config = dict(
    num_hidden_layers=14,
    hidden_size=224,
    num_attention_heads=4,
    num_key_value_heads=2,
    head_dim=64,
    intermediate_size=896,
    vocab_size=4096,
    hidden_act='gelu',
    norm='layernorm',
    norm_place='pre',
    norm_eps=1e-05,
    positions='rope',
    rope_theta=10000.0,
    rope_fraction=0.25,
    qk_norm=False,
    attn_scale=0.125,
    bias='all',
    tie_word_embeddings=False,
    parallel_block=True,
    init='normal',
    init_std_qkv=0.0431,
    init_std_o=0.0536,
    init_std_up=0.0617,
    init_std_down=0.0617,
    optimizer='muon_hyperball',
    learning_rate=0.0121,
    beta1=0.95,
    weight_decay=0.0,
    lr_head=0.00663,
    max_grad_norm=2.0,
    warmup_steps=200,
    schedule='wsd',
    decay_fraction=1.0,
    decay_shape='linear',
    final_lr_fraction=0.1,
    batch_tokens=65536,
    max_seq_len=512,
    doc_mask=False,
    train_tokens=279200000,
    max_steps=4261,
    dataset='wikipedia_en',
)
Each number is 128 + 24 x the weight over its row's rms, rounded and kept within 0 to 255. Layers, rows and columns count from 0. Numbers have three digits each. The size before them is the row's rms in percent of the matrix's.

# layer 3 MLP up, 896x224, rms 0.0617, rows 400-424, columns 0-111
097:153140097114181132095144110091108161161150128130124105116153161124153119115067116114157140140126130158138176143101165138071124137112135140108095111068174146115065149097129121143139137146124120095137133080120112153164130135093096081138139101103090114128140152116158138138121111139127126124135169159108100112108151130114152149140116149187
093:131127084154161151109125162170112109133150151118145074142178092158100137102115153104119133153146130071117115136107148156116147128166107125143147085148180097134129126130149118134119105103111112113169152126137110158136136180127149143116102112141125109110108121151135122162111138135133142122114144135139089090091104128124138129126121132108
098:141130137129111131127125109076111131143160130120163109139120127098112096092113122102124115110120107148132112129120147106076118098120093124085136095123147136174173137129132119128134142126185159110124107146093133084139162161118101161155096141103100134130115165142158175148101123122100135130137084163137100106167125144124133090162155128112
093:128151135140156150122158140111142137115095123125140165156135164093100105132174113092138106150152096159118155096143124129142130067085138126152089121117118145116139136206143152139111151123159133106115098134141120079121114113067117122117125055153112136116146111137140102174135135054104138111113150124097117122127140155137105101127110071123
094:098113136134170119175152103126164139134124156156088102117161095127132087103153131091113136109132126114112159136106108117133122123128081102121113105076129113133099107148109110116105106122134119134100112117098170105125110176136143157127141108127094138098128118160149144147147108109144141162119130144143129111112133122103173127142139113153
105:106147146112140114128129112156154089120159096158113127135114149124142140095121120190133107179141176122121146156132088153115120093116091129136107083126146130131074121088183158117120123151085054119118136123141108109133162122126148132119140141100156123118130116126134150107166114092147098139108149105141125130131153151138164149123086134127
107:088135111103130196138091130133138172135130136120123133117139192134134123136104109140110120115133159105111106118133146150133125114139146104118129112148103137105121156107160114144158124135131124092091133125142108155132127120129121147133118095223104103113135169106149100160158167137111156175079109124090146121119113153139105148200120141115
089:132148108145141109130066160156091093139162146131118138142126149125146139117132126104100159170107106135140137114168139114138105126094085162105117123131140162148163164099136108083098140140120140143107165161108108087148114115073099124130105159140149124117148119148129118165123146115148168137079109143115084122105141120087165122141164119150
095:163121108109140145150144138127113117140145109140110130133174159130136115098144126120142120107161139114124165128124158133105135150134121099087087099108151159150161160118161131127103185091176129111128144158130149089146119124147168113153107142094102128129115148128134122173133101116150151148097166145135146146130147145092092103153115142125
104:133131125141157131129113133141158133129133131146100126113163137127147135074143123154137155157156147116159121077120110087092128108115157182126116150120088126085142133113117096117112145128118100119177135160106134124129156113092089137146132116126149152113130119154088156119136144141120099195113109114108121098115131121149089139133161105163
097:138107138149120115131124113138102175145115133148105117124163126137150105067124101118101125120141100128076125131132137153074124144150183088145134085142104174179141128151140092143173150125139111093129142154104121133113184140089116129142127149129117109096098112088146081124089157105146144168074119162142125088135186132170113130125162140175
090:128178141172119116153158143144149125093122127131158135167122167138173120117108104151161187143130115097138116081112177095099129102131154163099114119158142096134131138106107140087132134137143109088112130125156127130102164094084101142134087116168140085107127125180159141127088133113124133128107165105103157138152141111139129139139135168139
107:116111104098164121122128134125147108166126136154139101134111122113132101136106137143074118112156160148114105114118126121132140077117180118158124162081143158104137100134110135130182119117132171105143116110120206140117157139136111135113122138131090130074116140111116122162190129109057123164136133130135158160105113133166137112095186116085
099:095152073129180106105109133101124144095155133168106120164060118123131124146086119127150105121113149125119115135166116163099103142109162105122151089126116101093116130110170125130114131151111160145129140142118135161127135147084166105113150156147112126106199148139134116131125145145110094107107107109145070135101160147114117160147172108127
092:076119123124102150101130120116103091101138120131126133144139141148111148155126116143126169118119155103115146129167145130147089138147119117134100149133125154104127121117127119096175156077099109153148126118124157131143114143121203113117148156142126138094166162145090127101131145112112116127092130123132142139149119105120103123103161124114
106:132140140131143131145106133068129110084111139149161117119148110137161138131141101126117115144110148130108115133161188108122091083109125148137149145169118131093151123129117119144170145092178159106139150107099126092114136147139147115130071076149118145121130099099126130148109103128113162122114157173101105147133094183149150145122128146138
100:116143118115129105117122147085122159107098122167112119127192140124116155113134146105155080109090132063132111084104163097126129171120161133133135146115166168122141133128152090137157108118150127164128121142152121123125138103141119148115084120129112092111102140127104134156147109137097141072138132091143104107162124103119154148101117142160
102:139141140094150198090127128113105136145132119134151110123128116145114149134139106140168136149102142104109146137172103141106144151152146158145127083073122110111113070135154165076161118154115133108118171123111115140101141122126119132117124132079097126127120144123114119186120141154134126140118101099126137117110150121104171141144115146095
096:126116110166139139113146136111163183147129177091125137131152104127149130133136119132143130137134145129144154098142123111095152167116137134119131167128144166119101145121157117163128131069152119089101107103139115155151164140162140174146114128117124154117151101111126163130151130110120106159116161136110143114146109130141136097073080100137
099:106122079127104111093169149117188136099127143161141106103127083138155148097148095159125150155105121120094133128149120091122118126146150126109121133119142142175122134129143150158163120117140123154118107133155108101131120141152166105127104104105121152121158168098114105108161124138104107113103112139115117130092115159131117104119174136134
092:096129134106154099175138111127127122103154106146106124146109139150098121125141096095128151109086134142140125166165129090096110160122084123149126104153130119149120149105169120069130107113144177155127134150153074088119173151119123146138113141127076128094140122114170131131162130141125155155177156124137165117133190137146121131163131086064
111:151135143077142108171136126124162136147094064155141115127119110120137175109108101078085064096102078190120122110107125156162093114149130131096135142134171114090127187157123128168104128161154095147126114125140148122142095114163126159139129148117134148159139135147165090132108132146121134091133067138153144088135128162117133125108140126139
108:165097103144111138135123171136154143090137140107135128126080117134103123123117140133138128105074125131186120120108162156101105138123112121109169118138179103112108133089109129164114157121151128167141155140107111148115113145149136122153099151156112148126134132158152082102129135115156118144126153113091101124146124140114137152150144152158
086:118123138136179164127134089117116155139130129134121091105185142128160143131129078160101154137107137123154153148146110131142147116100122091106162080103134102114115121151113147138158105108133094139100107084122123103109125131115163092135102128106137132074145157097167142125143144149140148159145110178162140147087125110114118160144118144145
109:116162108153116128144120136153130135136137117162141145130098108143119116144136152118135118131122112099152116130167107091099097134112111191133098139112094100118102133111110122108145149117102164130192118170143109120129161103142137111150114129137089097097102136141142141068122137154130089131140123123115142164116111089134117159094090093089